Part of a small language model's weights: LayerNorm before each block.
Each number is 200 + 20 x the weight over its row's rms, rounded and kept within 0 to 999. Layers, rows and columns count from 0. The size before them is the row's rms in percent of the matrix's.

# o: layer 5 attention output (transposed), 160x160, rms 0.124, rows 137-159, columns 80-159
# v: layer 5 attention value, 160x160, rms 0.139, rows 138-159, columns 80-159
# up: layer 5 MLP up, 640x160, rms 0.129, rows 0-19, columns 80-159
# down: layer 5 MLP down (transposed), 640x160, rms 0.125, rows 0-19, columns 80-159
o137,139,205,184,227,258,202,192,209,199,170,203,207,186,213,201,216,225,177,184,227,176,220,212,205,232,197,182,176,217,204,208,215,201,208,174,164,191,227,203,176,214,195,254,210,210,204,235,194,210,205,228,208,229,179,213,241,203,207,199,198,181,183,216,195,193,190,201,204,196,203,205,147,198,206,211,221,193,189,203,166,182
v138,125,172,234,203,203,167,203,175,240,212,236,196,234,197,241,186,185,226,203,182,208,161,197,212,197,171,159,218,192,166,190,208,218,224,198,206,218,225,169,188,216,188,205,201,194,210,217,247,208,236,214,209,244,218,200,192,164,136,214,208,233,174,178,190,200,183,195,186,187,187,174,212,215,207,197,245,191,215,190,189,232
o138,134,195,245,175,188,200,212,226,207,204,198,193,168,239,222,242,204,195,180,192,171,208,194,222,209,234,209,169,196,200,190,205,188,221,229,194,209,193,210,256,183,175,187,205,200,168,237,180,214,210,210,190,190,219,127,175,189,202,185,198,180,215,207,218,198,202,200,221,223,223,213,165,214,198,208,189,209,211,188,214,205
v139,123,173,181,180,171,204,210,187,201,206,178,234,176,201,198,235,203,184,206,176,203,174,170,182,198,201,188,256,197,227,199,193,177,212,219,162,207,205,245,190,183,201,202,215,233,190,187,197,200,216,222,227,184,194,202,236,201,208,214,181,212,195,180,260,195,190,189,161,196,187,186,214,197,213,238,181,219,153,208,168,204
o139,136,195,219,223,216,189,202,238,210,219,231,239,203,222,205,179,217,196,205,191,194,187,180,187,237,180,193,175,205,205,181,193,132,211,196,190,210,195,203,220,173,224,207,219,183,222,224,205,204,192,211,247,194,208,201,194,198,163,230,211,198,179,183,189,211,207,199,180,176,251,205,189,197,179,179,179,216,215,215,202,232
v140,129,183,233,181,180,217,217,175,218,196,215,213,186,221,186,205,202,196,230,207,191,209,173,181,217,208,203,188,226,192,187,207,179,174,207,224,183,168,191,168,189,201,174,182,205,214,226,243,236,200,192,232,189,199,185,197,222,187,220,185,214,205,185,168,177,225,176,170,206,168,186,195,245,193,213,178,212,175,190,188,248
o140,139,184,207,219,184,176,195,200,228,198,177,198,185,205,205,200,189,175,217,212,213,155,198,158,212,216,233,213,173,198,190,203,234,172,176,237,230,209,188,197,213,206,209,203,214,206,216,202,150,196,206,197,185,217,193,210,205,219,178,190,188,180,200,193,196,172,198,230,182,210,214,230,179,186,230,165,188,199,185,219,185
v141,135,212,190,187,205,183,184,198,212,199,195,210,200,215,227,185,215,253,186,201,220,215,212,196,163,210,190,247,169,183,201,203,196,179,223,214,215,185,222,220,204,204,216,201,196,201,208,206,192,178,226,192,168,196,190,206,182,176,219,205,212,234,204,237,213,198,170,203,246,183,249,209,168,213,210,192,204,179,191,206,223
o141,142,145,176,204,191,198,227,199,192,201,192,177,221,202,227,199,184,232,223,199,185,230,202,184,178,217,184,189,180,178,202,189,202,205,214,186,209,185,209,187,220,224,212,190,205,213,214,214,183,243,230,196,203,223,173,222,187,182,212,197,186,182,192,206,204,206,187,189,234,216,209,196,197,213,215,177,174,218,216,206,168
v142,132,178,162,172,235,202,188,169,207,222,206,171,226,176,208,179,197,183,207,214,195,173,231,218,193,193,206,223,236,224,242,170,171,215,231,179,205,211,180,194,214,207,203,170,200,201,161,211,220,181,213,234,209,202,176,203,201,173,213,169,187,226,209,204,167,186,220,190,199,210,203,167,183,238,195,198,219,204,227,178,198
o142,133,217,202,202,199,204,228,207,171,174,194,212,192,189,205,184,196,216,198,213,185,185,195,186,234,166,190,182,225,198,223,176,223,195,246,149,219,219,224,218,226,167,229,215,199,187,168,173,207,226,221,212,174,209,187,233,212,192,215,210,199,203,186,211,223,183,207,183,180,178,181,201,167,166,159,191,192,236,229,231,197
v143,130,211,195,165,210,227,218,216,204,176,232,203,186,206,200,231,183,191,199,210,213,171,236,171,231,236,206,173,216,221,198,196,202,191,225,216,187,184,200,221,229,157,175,212,235,214,203,217,185,215,198,225,206,214,168,217,212,223,200,220,166,203,171,216,194,199,209,166,192,185,210,169,175,234,163,178,217,167,241,236,154
o143,131,181,192,215,203,168,217,184,207,200,219,203,216,196,189,229,208,221,225,206,164,189,207,178,217,185,184,203,222,216,190,194,214,192,187,190,241,198,197,198,176,181,196,181,181,215,191,198,234,206,229,169,200,215,192,144,221,168,213,228,227,244,205,189,196,174,206,205,205,168,194,175,208,215,191,221,192,211,196,156,177
v144,131,218,207,205,198,199,198,206,209,161,221,189,227,208,168,202,210,159,169,243,225,195,203,207,181,224,174,170,191,210,199,216,207,200,152,183,206,186,184,204,169,202,233,242,204,216,162,180,184,233,220,214,189,204,171,154,212,192,208,199,201,195,209,167,193,211,181,196,223,217,203,201,224,199,198,191,216,203,194,206,214
o144,137,200,201,182,193,190,202,213,219,221,195,219,197,167,202,187,226,242,213,206,162,232,222,200,200,200,203,181,195,194,206,242,197,197,183,232,186,182,214,212,182,203,211,207,195,181,179,197,186,178,222,171,226,200,194,195,181,224,211,178,184,197,213,202,190,209,219,229,184,232,196,204,170,217,207,213,205,200,189,211,148
v145,127,203,174,190,199,209,164,164,231,212,173,181,223,190,266,182,194,174,204,189,185,215,175,229,203,185,208,211,205,194,233,189,193,197,220,177,168,214,198,219,189,219,188,184,163,186,197,170,201,224,203,220,220,214,237,212,202,171,195,186,237,187,182,197,181,201,242,170,199,207,192,197,212,238,175,196,212,229,220,212,208
o145,133,181,200,191,186,216,184,196,149,191,213,188,240,190,213,158,206,195,198,185,206,190,206,171,212,195,237,165,195,186,223,172,181,186,199,203,177,188,202,222,207,181,183,203,194,193,162,206,199,226,198,203,221,213,189,170,223,223,218,200,198,234,207,192,200,174,218,194,173,211,188,193,171,152,197,225,193,180,192,227,192
v146,122,222,202,197,185,184,195,182,211,174,187,203,214,253,216,165,200,195,244,155,214,220,236,213,183,218,197,214,241,220,145,183,177,185,191,225,203,198,166,203,204,227,197,180,210,157,204,194,220,197,200,198,177,211,202,185,219,189,198,223,181,198,179,226,193,226,203,178,201,187,226,216,228,201,196,202,157,196,224,195,179
o146,131,203,193,197,217,209,214,185,201,194,193,162,226,147,211,211,200,211,189,175,178,218,219,213,192,203,212,168,185,210,234,195,188,205,226,178,207,172,192,163,175,208,208,192,184,201,163,200,173,201,181,238,205,191,201,212,143,240,200,212,231,196,186,211,185,182,149,208,195,178,205,166,254,192,194,206,237,249,217,209,234
v147,127,215,231,198,201,197,190,184,178,238,190,177,220,204,199,189,194,164,222,191,201,210,221,196,186,183,206,184,224,178,233,224,191,222,204,176,217,171,204,224,191,157,149,219,211,190,210,178,183,185,212,207,184,204,221,175,185,181,189,184,194,183,215,207,176,215,234,223,213,195,195,186,241,210,192,201,207,174,163,178,226
o147,134,188,196,191,177,185,229,158,191,196,198,189,210,213,221,221,218,208,215,173,200,208,162,216,233,207,181,201,171,179,201,191,179,216,205,186,190,160,216,216,202,208,173,187,198,217,190,221,207,226,147,225,162,241,203,216,236,200,215,224,183,160,221,244,189,190,209,192,199,183,193,179,179,211,201,221,173,187,218,208,172
v148,128,196,207,204,214,198,206,200,172,210,183,203,179,163,198,189,184,209,211,169,216,196,175,203,174,191,180,198,207,194,223,206,144,199,212,170,214,184,219,218,209,180,200,155,198,233,207,224,230,183,210,243,169,201,215,190,212,170,210,202,202,198,185,200,216,175,210,203,186,170,220,189,166,204,255,167,200,237,203,207,200
o148,136,218,215,190,209,233,197,208,209,215,187,186,217,204,182,206,221,218,203,221,234,183,198,184,168,182,208,218,178,178,202,206,223,235,209,206,164,215,194,186,177,219,189,188,203,213,198,191,211,232,219,195,184,225,189,222,214,202,193,209,171,209,218,205,171,226,192,185,179,197,170,228,200,227,175,216,170,194,200,209,245
v149,128,178,214,197,230,240,209,216,220,226,203,187,193,219,220,212,163,204,177,233,207,189,239,223,201,188,207,219,219,182,226,181,178,217,200,196,216,203,218,181,200,179,193,218,168,187,250,209,204,215,176,215,187,194,174,199,210,189,175,214,179,208,217,243,216,180,197,237,241,182,141,220,204,197,202,208,178,237,171,186,212
o149,129,192,231,226,213,235,210,159,188,210,196,229,184,185,224,163,217,192,189,198,179,211,189,180,221,208,152,201,227,183,219,238,198,246,167,215,214,191,158,206,212,192,223,219,202,231,178,199,172,163,197,197,179,209,221,194,214,199,201,195,200,191,199,197,228,202,228,201,204,198,209,183,188,242,139,209,198,192,198,198,229
v150,129,194,233,215,203,185,210,236,164,201,206,169,202,236,222,204,174,175,193,215,230,203,192,216,189,202,208,221,193,200,193,195,185,196,177,224,210,213,185,214,224,179,223,180,200,214,243,200,216,229,228,195,164,194,214,203,220,209,172,224,193,176,196,216,166,211,209,209,174,221,232,197,273,229,207,180,235,198,184,202,193
o150,138,169,190,191,230,166,169,173,187,186,195,198,225,185,225,225,246,202,224,190,182,179,180,175,228,197,199,239,199,207,199,175,209,216,220,217,206,198,224,208,179,212,191,213,149,177,198,172,189,212,207,219,203,168,183,189,201,173,181,200,231,179,172,199,206,176,172,189,191,223,234,177,182,214,197,182,223,176,201,238,210
v151,128,179,198,207,180,182,178,202,214,174,196,179,199,210,206,218,186,206,178,208,203,196,199,183,177,175,215,159,185,204,223,243,196,192,190,219,200,236,172,190,165,224,192,180,201,219,199,203,166,183,171,206,180,213,176,213,216,201,239,227,226,226,218,230,191,184,213,209,173,200,164,172,194,217,189,194,215,184,201,161,162
o151,136,190,176,234,205,200,203,218,159,185,248,229,176,195,220,213,205,215,170,193,219,193,186,225,209,190,188,221,219,179,175,218,225,195,197,221,216,191,212,192,189,195,224,170,196,209,203,207,190,198,201,173,204,182,140,197,176,205,249,214,221,221,244,193,196,193,225,230,162,199,211,207,194,159,196,166,204,214,175,220,232
v152,130,174,217,203,222,206,219,166,193,173,202,192,213,190,228,212,177,203,177,199,173,170,208,204,186,215,192,206,236,193,164,179,178,196,184,222,163,228,230,208,165,226,207,190,229,210,199,175,174,221,189,223,230,202,227,211,176,208,186,200,193,232,219,230,178,206,182,218,197,199,219,191,179,168,172,169,180,206,192,171,217
o152,136,196,180,142,175,197,186,210,199,218,215,218,164,185,192,201,207,204,206,220,186,195,187,205,203,222,198,172,189,176,213,222,202,186,214,174,208,197,189,158,192,181,187,202,188,165,189,216,190,285,219,183,184,183,207,237,222,199,204,190,187,176,221,177,207,218,219,217,216,193,169,193,195,191,196,248,242,199,222,227,195
v153,137,175,201,214,220,230,188,215,207,191,181,211,199,199,177,197,181,220,214,223,207,204,189,210,235,209,173,192,226,209,232,229,201,180,207,226,181,200,174,235,222,211,217,210,213,184,219,183,251,188,148,176,181,202,173,184,178,200,219,206,184,208,177,222,206,243,207,187,234,184,209,211,213,193,240,181,199,199,187,174,207
o153,141,218,184,187,199,200,198,189,200,194,217,186,189,216,193,197,189,211,215,190,192,187,179,197,179,191,179,204,191,171,194,223,175,185,215,236,244,207,168,176,230,214,218,193,239,211,208,249,203,178,193,189,196,193,202,198,196,168,199,189,189,180,183,199,181,189,215,187,217,213,217,213,252,156,229,214,161,197,206,233,252
v154,138,220,207,191,217,193,191,189,197,217,220,192,204,142,196,209,178,234,241,184,205,184,176,171,196,210,224,215,196,197,220,213,191,213,161,209,222,217,190,193,200,222,230,175,175,254,187,187,196,245,211,210,189,203,164,218,208,214,186,216,167,162,177,216,190,207,195,210,222,171,232,209,192,179,205,195,175,204,241,186,197
o154,138,175,179,198,187,198,217,207,154,174,182,210,191,225,233,190,178,180,199,211,218,198,193,198,212,201,183,164,206,211,197,202,212,193,234,192,186,199,180,227,220,212,153,221,189,182,192,210,237,201,203,221,230,215,233,175,188,184,194,182,193,200,215,199,209,197,221,216,228,209,233,206,208,236,228,199,201,185,197,218,224
v155,129,242,205,194,182,252,188,183,193,208,209,200,208,191,191,191,223,224,181,197,226,208,181,188,220,166,228,215,191,236,212,194,184,225,218,210,248,168,168,206,177,223,181,230,201,173,198,225,168,221,221,204,187,207,237,207,217,216,190,194,179,189,199,227,184,204,207,204,196,202,183,160,219,170,201,213,189,193,184,197,205
o155,133,204,188,199,177,206,177,220,202,183,220,207,174,180,223,200,228,224,190,218,160,203,213,248,187,234,214,176,169,207,235,224,179,180,188,191,193,227,221,198,192,208,239,161,204,166,204,232,210,208,211,202,160,194,196,212,210,220,214,221,244,195,197,198,218,185,199,212,196,206,217,225,190,237,196,189,188,164,203,197,220
v156,130,226,223,188,178,222,192,176,202,219,220,186,197,197,194,212,185,225,225,254,183,189,222,192,237,174,149,194,217,194,210,180,189,213,210,199,186,193,180,217,166,186,188,157,212,211,163,195,194,226,153,193,140,191,216,194,189,206,239,217,156,187,179,175,216,200,163,213,173,212,187,205,187,194,191,201,213,202,235,202,196
o156,139,220,227,199,206,175,220,189,184,204,185,211,236,186,195,190,179,190,200,171,188,183,209,179,168,216,237,209,221,179,195,252,186,246,219,206,201,177,225,191,227,185,241,192,227,204,204,181,238,172,183,168,200,176,201,150,217,190,193,228,217,188,194,173,182,223,198,191,192,191,197,235,165,200,237,193,214,170,197,207,214
v157,131,178,169,207,223,158,216,215,176,198,255,174,192,209,214,195,203,182,218,203,192,212,188,202,175,221,221,210,193,229,212,206,190,169,220,230,184,205,228,167,175,212,187,181,196,199,193,194,205,172,194,191,195,192,207,174,179,217,208,196,207,177,205,183,186,182,156,191,202,194,211,199,222,200,194,171,175,211,202,201,222
o157,133,173,207,213,164,186,186,194,214,166,209,199,175,185,178,192,248,234,204,200,206,196,210,169,203,205,176,176,243,195,198,194,181,238,220,194,210,222,206,196,182,230,220,211,213,186,214,207,189,219,196,183,217,207,248,224,193,212,213,153,203,176,223,206,177,211,174,181,199,234,227,203,231,185,229,201,204,238,200,198,156
v158,122,190,200,201,173,198,215,212,239,196,197,176,192,201,218,173,228,180,190,218,184,191,217,217,194,166,223,211,179,222,235,167,211,172,179,190,204,219,228,151,223,204,218,200,197,167,199,200,210,189,209,208,193,194,180,219,194,158,174,217,193,169,225,186,190,216,195,190,221,239,207,191,185,191,214,196,163,202,186,201,178
o158,135,172,194,198,205,185,171,250,198,194,200,193,226,190,204,232,200,204,213,203,206,204,190,193,225,208,191,173,218,188,225,221,192,223,225,214,201,225,191,201,201,209,181,239,224,226,204,191,212,205,200,202,217,220,186,194,175,211,187,194,181,219,167,249,182,230,183,201,172,204,180,205,209,181,161,174,228,152,217,141,197
v159,125,197,192,212,168,221,154,199,210,205,182,220,208,192,240,203,158,206,197,173,210,210,202,206,198,206,221,171,225,199,202,197,179,213,205,190,204,196,217,166,188,184,201,214,203,232,176,184,190,194,189,196,198,196,133,220,230,192,171,169,227,196,178,168,211,205,184,224,173,151,190,180,214,189,187,206,191,231,190,216,192
o159,135,211,218,208,161,216,177,202,221,197,190,182,210,194,214,177,223,218,212,181,252,199,230,240,238,171,258,197,215,231,201,196,188,217,210,212,194,221,223,216,196,214,210,240,184,202,179,240,192,203,247,189,222,193,212,213,215,174,194,204,216,216,178,188,182,171,208,208,211,187,187,184,178,184,180,221,189,170,216,216,185
up0,101,222,191,189,192,213,186,200,173,208,175,214,210,184,159,211,228,164,226,208,226,198,217,234,218,203,196,151,235,173,192,197,195,208,175,223,180,179,212,183,164,182,174,205,205,229,154,207,216,199,178,188,182,188,189,216,207,243,220,223,193,193,200,155,205,196,200,196,201,189,204,190,159,207,172,213,157,208,233,197,212
down0,105,196,205,205,242,195,207,212,201,208,202,233,168,213,212,206,171,194,202,206,213,201,210,233,168,199,240,189,230,208,188,201,190,222,187,177,205,237,193,241,228,210,212,225,199,168,210,195,180,194,228,206,201,197,184,182,184,250,191,214,213,225,230,213,208,210,178,200,201,182,234,224,200,228,201,167,171,189,160,140,173
up1,102,202,233,233,207,221,198,198,181,222,217,225,199,191,191,202,183,200,194,194,219,183,211,207,189,198,208,238,201,203,201,165,231,192,215,213,200,214,145,212,191,191,231,174,208,200,163,205,229,195,179,223,192,196,213,177,146,218,219,216,215,213,212,200,209,180,206,222,182,230,222,204,190,197,212,216,191,190,226,229,190
down1,101,190,202,204,181,203,233,231,225,204,183,174,203,188,214,212,193,211,215,186,208,208,196,202,172,196,189,201,214,186,200,187,188,200,219,212,190,190,230,211,197,222,205,244,179,257,209,211,170,176,199,200,202,159,206,178,223,171,196,239,212,191,168,224,223,175,174,177,199,205,220,171,216,203,178,190,159,206,212,207,191
up2,097,207,206,183,190,174,175,246,248,196,250,168,219,204,221,245,218,183,238,199,227,164,182,171,178,218,192,195,224,198,224,240,222,202,205,194,204,173,203,196,183,228,194,200,193,201,183,159,213,181,194,153,205,212,188,181,176,212,206,183,208,181,199,198,199,202,221,211,175,206,205,191,195,225,232,186,204,219,185,204,187
down2,099,179,153,213,179,186,218,217,195,171,152,188,207,202,186,196,221,175,181,210,229,213,178,216,176,208,173,197,181,212,248,206,209,212,222,213,181,230,227,199,217,187,215,230,223,156,198,205,204,209,160,186,203,186,211,191,232,220,174,211,211,233,196,197,206,203,167,188,218,171,152,203,230,208,228,242,198,219,184,218,217
up3,110,186,210,194,201,218,192,199,171,202,229,204,209,191,200,226,210,201,179,210,233,199,195,181,192,205,202,204,184,174,207,182,240,199,206,224,204,200,188,169,221,212,171,158,170,210,204,204,182,190,219,180,175,182,232,200,185,203,250,192,270,226,222,199,205,233,202,199,222,208,184,238,187,208,212,233,236,195,185,189,185
down3,108,198,222,208,212,248,220,207,159,173,192,220,209,206,182,234,181,182,252,215,216,196,228,213,211,209,220,204,188,189,226,176,230,212,207,194,208,226,226,198,223,207,150,208,194,215,190,192,196,220,186,220,193,205,225,200,184,198,217,179,192,209,175,218,209,226,190,213,208,163,181,193,232,169,191,209,207,203,202,206,198
up4,091,233,235,196,208,201,201,211,202,189,249,222,199,218,165,181,209,227,197,197,198,222,220,213,219,189,177,215,194,173,209,166,221,178,220,203,176,232,191,233,209,178,197,185,208,223,210,208,227,229,213,198,156,214,200,222,188,174,198,168,212,198,218,179,189,161,193,187,166,170,217,217,216,216,226,214,217,177,184,192,203
down4,086,213,196,220,189,183,185,213,185,193,218,200,199,180,192,193,195,199,196,229,214,180,187,215,185,206,231,161,201,198,178,225,245,211,186,168,185,196,192,177,216,235,222,189,193,202,169,222,218,218,203,217,198,302,200,209,204,205,175,202,177,227,227,206,223,174,191,168,197,208,185,187,166,168,235,226,197,209,206,188,194
up5,097,196,192,211,216,221,215,207,166,171,207,228,188,171,187,214,174,198,214,224,207,179,200,208,223,211,217,168,212,206,214,161,177,211,177,193,196,249,174,196,200,216,207,204,193,231,204,207,197,192,190,189,183,238,188,233,206,180,190,161,174,209,203,199,173,183,222,203,210,201,241,176,159,200,176,195,229,178,173,233,195
down5,100,198,197,245,191,173,230,202,206,228,185,170,215,203,172,168,237,187,215,197,190,225,203,168,198,238,164,236,223,211,194,210,211,186,220,217,220,211,194,195,180,198,191,222,235,172,176,194,212,230,225,210,193,185,215,194,218,233,203,191,179,187,188,205,209,186,176,219,215,192,187,209,155,206,140,196,191,213,174,217,202
up6,100,215,206,152,203,188,181,214,191,205,232,184,200,208,216,212,209,236,190,230,191,172,203,232,181,161,191,218,246,187,205,158,188,200,199,188,204,171,194,214,193,212,181,232,195,204,181,211,192,144,182,232,244,196,167,177,199,196,189,228,224,182,183,216,203,172,202,207,179,194,189,201,195,242,195,198,198,235,183,216,178
down6,100,197,183,191,224,217,191,237,187,186,198,199,169,224,213,204,210,184,213,216,167,225,176,217,200,206,150,177,204,149,176,209,187,197,200,202,228,186,206,192,177,199,202,206,198,229,222,212,208,201,201,178,204,177,196,204,187,169,186,188,200,187,186,227,231,196,213,196,187,238,229,215,216,196,207,211,200,188,216,188,169
up7,100,211,181,168,216,149,189,191,168,180,211,170,207,237,209,242,204,182,204,220,186,171,211,221,198,202,194,153,223,216,209,230,236,209,168,224,208,220,165,209,177,205,223,181,183,226,242,231,200,204,176,202,209,198,164,231,206,209,196,207,192,214,199,192,167,192,226,191,186,184,213,222,190,170,236,211,198,207,179,208,195
down7,097,170,192,215,243,228,192,196,207,187,215,239,209,209,193,224,206,196,159,211,194,173,193,223,181,256,202,195,246,148,191,171,185,200,202,193,219,216,192,216,192,214,197,227,200,186,204,208,178,184,160,203,196,186,213,203,186,201,186,230,236,222,172,196,184,203,170,174,201,184,184,199,194,224,222,168,197,219,224,209,223
up8,107,195,188,179,237,213,252,206,200,204,219,169,203,202,210,233,230,188,191,178,192,205,201,199,214,197,194,228,171,199,193,181,202,197,222,194,216,206,178,220,187,180,185,217,207,222,209,210,223,208,207,209,222,196,186,211,237,240,222,204,184,210,238,231,208,216,184,193,201,206,214,177,180,156,161,231,192,204,196,222,212
down8,104,211,173,214,210,218,218,196,173,199,175,220,209,216,186,172,215,204,198,167,221,190,181,218,184,211,208,203,193,212,230,226,199,199,209,152,228,179,191,215,239,196,162,196,187,161,192,196,145,196,215,209,212,204,190,235,207,185,209,199,210,198,180,219,195,171,193,209,179,186,216,207,190,217,198,220,176,202,229,245,173
up9,098,184,227,165,182,116,169,183,220,192,204,193,203,193,221,242,221,197,214,203,179,197,247,164,175,204,185,204,219,205,208,183,204,179,204,253,196,183,178,216,195,213,183,192,206,211,205,185,202,223,208,244,199,196,185,193,209,211,197,210,218,210,189,193,215,207,220,199,195,180,204,225,192,159,169,210,210,178,232,183,194
down9,099,219,188,211,208,197,213,207,200,209,231,163,191,178,205,214,198,209,223,160,199,189,214,213,215,215,191,175,189,189,182,176,174,203,225,194,193,201,212,178,211,205,199,197,182,196,207,192,209,165,228,169,222,175,219,203,215,168,231,179,156,190,176,205,221,197,195,216,179,224,215,208,225,186,210,224,207,212,177,213,199
up10,089,223,197,199,212,193,212,246,188,201,203,187,153,217,199,202,226,192,183,190,197,194,222,193,210,187,200,224,205,173,163,187,172,168,220,224,198,177,217,191,189,182,217,224,208,190,197,229,202,172,192,245,206,176,203,252,196,219,183,203,215,186,196,206,139,220,202,218,216,208,188,184,206,180,233,233,221,207,214,219,201
down10,088,208,221,239,206,184,201,179,191,166,196,204,194,171,193,209,218,185,183,167,200,189,209,202,179,205,210,204,200,217,222,206,208,230,230,209,223,185,198,201,189,208,209,196,191,203,205,243,184,210,204,206,199,156,219,214,200,220,221,161,185,201,199,165,206,193,195,191,203,167,203,193,215,215,207,188,218,202,180,221,206
up11,104,203,182,193,211,216,198,197,169,179,173,181,200,211,188,199,195,184,224,155,199,217,216,190,201,194,233,187,184,177,216,199,223,194,195,188,230,194,168,198,179,208,211,216,181,221,226,163,186,192,226,181,208,181,245,195,224,199,181,190,162,200,222,230,180,221,243,233,182,219,220,193,222,201,205,210,150,188,243,212,212
down11,104,200,178,200,179,199,183,181,223,233,228,174,185,203,222,172,237,187,219,208,176,178,230,245,218,185,189,195,180,189,197,213,172,195,206,209,225,195,206,180,221,209,201,191,182,206,212,186,191,190,186,225,172,186,162,214,200,241,195,187,181,182,166,182,199,177,166,228,160,193,216,204,214,202,189,155,170,189,197,214,215
up12,096,208,209,196,166,228,210,238,178,158,214,192,174,155,184,160,197,201,206,219,179,209,206,176,206,201,207,205,239,216,168,215,211,190,192,237,192,210,178,247,177,186,221,229,177,173,170,201,199,194,174,234,224,202,195,207,224,171,194,190,196,204,204,202,223,194,195,170,192,183,200,195,203,213,249,194,217,194,216,193,206
down12,096,186,178,196,221,191,186,187,224,181,175,207,202,208,207,209,230,215,215,191,189,223,174,230,243,191,185,179,219,202,194,198,211,193,201,215,209,206,212,216,211,165,204,199,231,183,219,237,177,222,186,193,230,196,229,213,228,196,199,178,191,188,191,202,208,216,169,222,179,184,209,189,216,164,228,162,224,146,197,212,174
up13,097,185,242,193,217,227,193,218,200,178,196,159,187,190,218,160,186,200,227,182,215,152,171,205,179,199,210,179,190,179,199,205,183,195,206,227,183,214,201,174,217,174,223,221,210,207,166,174,210,215,209,247,182,212,214,190,204,180,215,189,225,159,189,207,189,197,179,208,208,208,189,195,204,237,180,217,180,196,164,201,224
down13,100,230,163,207,156,222,190,212,246,178,194,196,219,205,211,196,177,172,214,198,192,227,221,174,204,196,206,223,221,229,194,243,223,201,182,210,217,201,194,153,259,204,192,224,183,217,218,172,182,211,241,168,220,217,228,202,206,218,175,200,196,208,205,194,241,204,196,193,218,186,217,205,164,187,227,195,214,212,195,214,189
up14,101,243,191,197,185,202,183,219,184,223,195,174,178,190,164,211,192,217,217,200,220,228,195,183,177,191,186,191,192,202,181,180,209,180,186,221,200,203,195,216,223,210,205,156,202,210,144,209,208,184,201,216,218,221,194,188,207,166,221,214,191,163,212,183,185,248,191,181,215,198,161,233,224,225,159,202,228,220,181,211,173
down14,110,199,191,205,212,155,238,208,179,211,215,218,179,222,199,191,213,211,196,198,213,185,184,198,194,226,204,224,223,180,196,201,213,192,194,204,205,241,197,193,197,198,240,164,214,176,221,170,167,197,238,224,174,149,214,207,211,156,210,224,211,199,192,195,232,227,171,193,167,189,199,159,205,166,182,229,218,200,175,235,185
up15,094,188,194,169,211,201,170,197,197,188,181,192,162,235,195,185,212,196,205,211,216,207,210,191,216,189,205,187,200,205,227,206,195,211,218,203,183,191,196,203,231,202,219,184,209,259,175,189,218,190,198,200,226,210,242,204,206,199,206,244,177,186,179,186,189,203,194,227,190,185,189,233,206,196,210,190,218,176,176,184,248
down15,092,203,216,242,180,206,203,178,225,208,196,231,176,177,204,190,197,218,204,225,197,220,204,208,233,218,155,204,196,191,148,206,183,198,227,187,188,198,221,203,184,220,201,210,203,203,221,209,220,191,181,214,194,179,185,169,205,184,202,157,212,197,222,227,201,208,179,197,214,219,205,185,153,194,180,208,200,162,219,187,190
up16,096,178,173,207,172,204,203,194,225,190,209,192,210,195,204,198,178,180,196,209,171,210,228,228,201,181,249,177,199,188,184,172,224,181,219,191,225,166,183,180,198,213,198,208,227,218,175,210,161,196,200,229,191,201,193,198,233,226,204,209,196,233,203,210,178,230,225,190,208,176,201,203,184,205,198,216,193,185,204,194,220
down16,100,208,215,211,176,220,219,224,195,228,185,194,178,196,239,184,207,211,200,166,150,203,198,201,186,191,207,230,193,223,200,153,224,220,187,187,236,224,203,224,180,246,233,184,184,170,223,200,212,226,229,187,214,185,214,208,226,181,203,216,199,213,199,199,197,213,188,208,204,198,197,190,224,211,198,172,152,194,209,234,194
up17,105,236,208,215,225,215,193,194,213,181,187,199,181,226,226,213,207,194,178,187,210,200,181,242,195,167,191,184,213,196,162,218,221,222,175,209,235,209,195,216,171,212,203,171,179,207,212,166,165,186,175,220,203,190,222,210,200,206,204,192,207,213,210,204,219,181,211,192,241,179,209,186,189,180,181,214,228,187,167,243,198
down17,109,209,226,205,204,197,171,195,178,167,194,190,213,221,187,192,233,224,169,209,202,202,188,215,192,172,191,178,180,200,242,199,182,175,224,255,200,239,185,173,170,207,186,192,195,177,237,179,199,194,221,189,201,154,166,210,217,220,201,205,188,169,195,236,205,212,229,214,152,210,197,193,184,219,204,179,161,228,205,200,230
up18,101,236,199,228,217,215,243,241,218,220,193,251,198,193,215,199,190,197,222,188,209,170,179,219,209,214,204,192,183,231,203,192,167,257,194,178,198,189,200,189,203,186,183,204,187,182,161,184,205,198,222,198,199,204,216,185,181,234,200,199,209,196,174,214,172,215,230,207,209,198,234,238,195,152,212,228,214,223,174,215,200
down18,099,186,202,180,212,209,149,177,181,225,181,227,173,203,204,196,203,176,201,180,176,219,207,225,189,220,206,194,211,208,202,214,186,193,262,212,189,199,176,217,210,187,184,192,267,213,213,209,190,217,224,174,165,208,171,220,242,183,165,194,206,184,193,194,212,192,195,183,195,203,202,178,198,221,173,185,202,208,217,206,214
up19,088,194,204,203,214,193,175,221,193,258,219,172,202,178,216,219,243,189,188,200,210,184,193,172,239,177,210,196,208,252,193,217,194,184,185,172,235,195,204,212,177,215,191,236,205,164,159,193,178,203,173,183,247,236,214,196,222,198,242,211,201,205,182,206,212,217,233,165,174,207,220,184,219,193,187,237,183,201,185,197,236
down19,087,173,209,199,180,195,212,184,204,204,192,217,197,216,177,186,152,211,216,204,206,198,192,218,183,218,215,210,217,225,200,211,188,219,218,172,184,186,239,204,222,196,188,199,214,214,190,210,198,207,207,192,200,344,191,196,250,201,194,223,162,200,202,180,224,215,187,197,203,194,165,151,204,206,211,200,182,190,191,184,180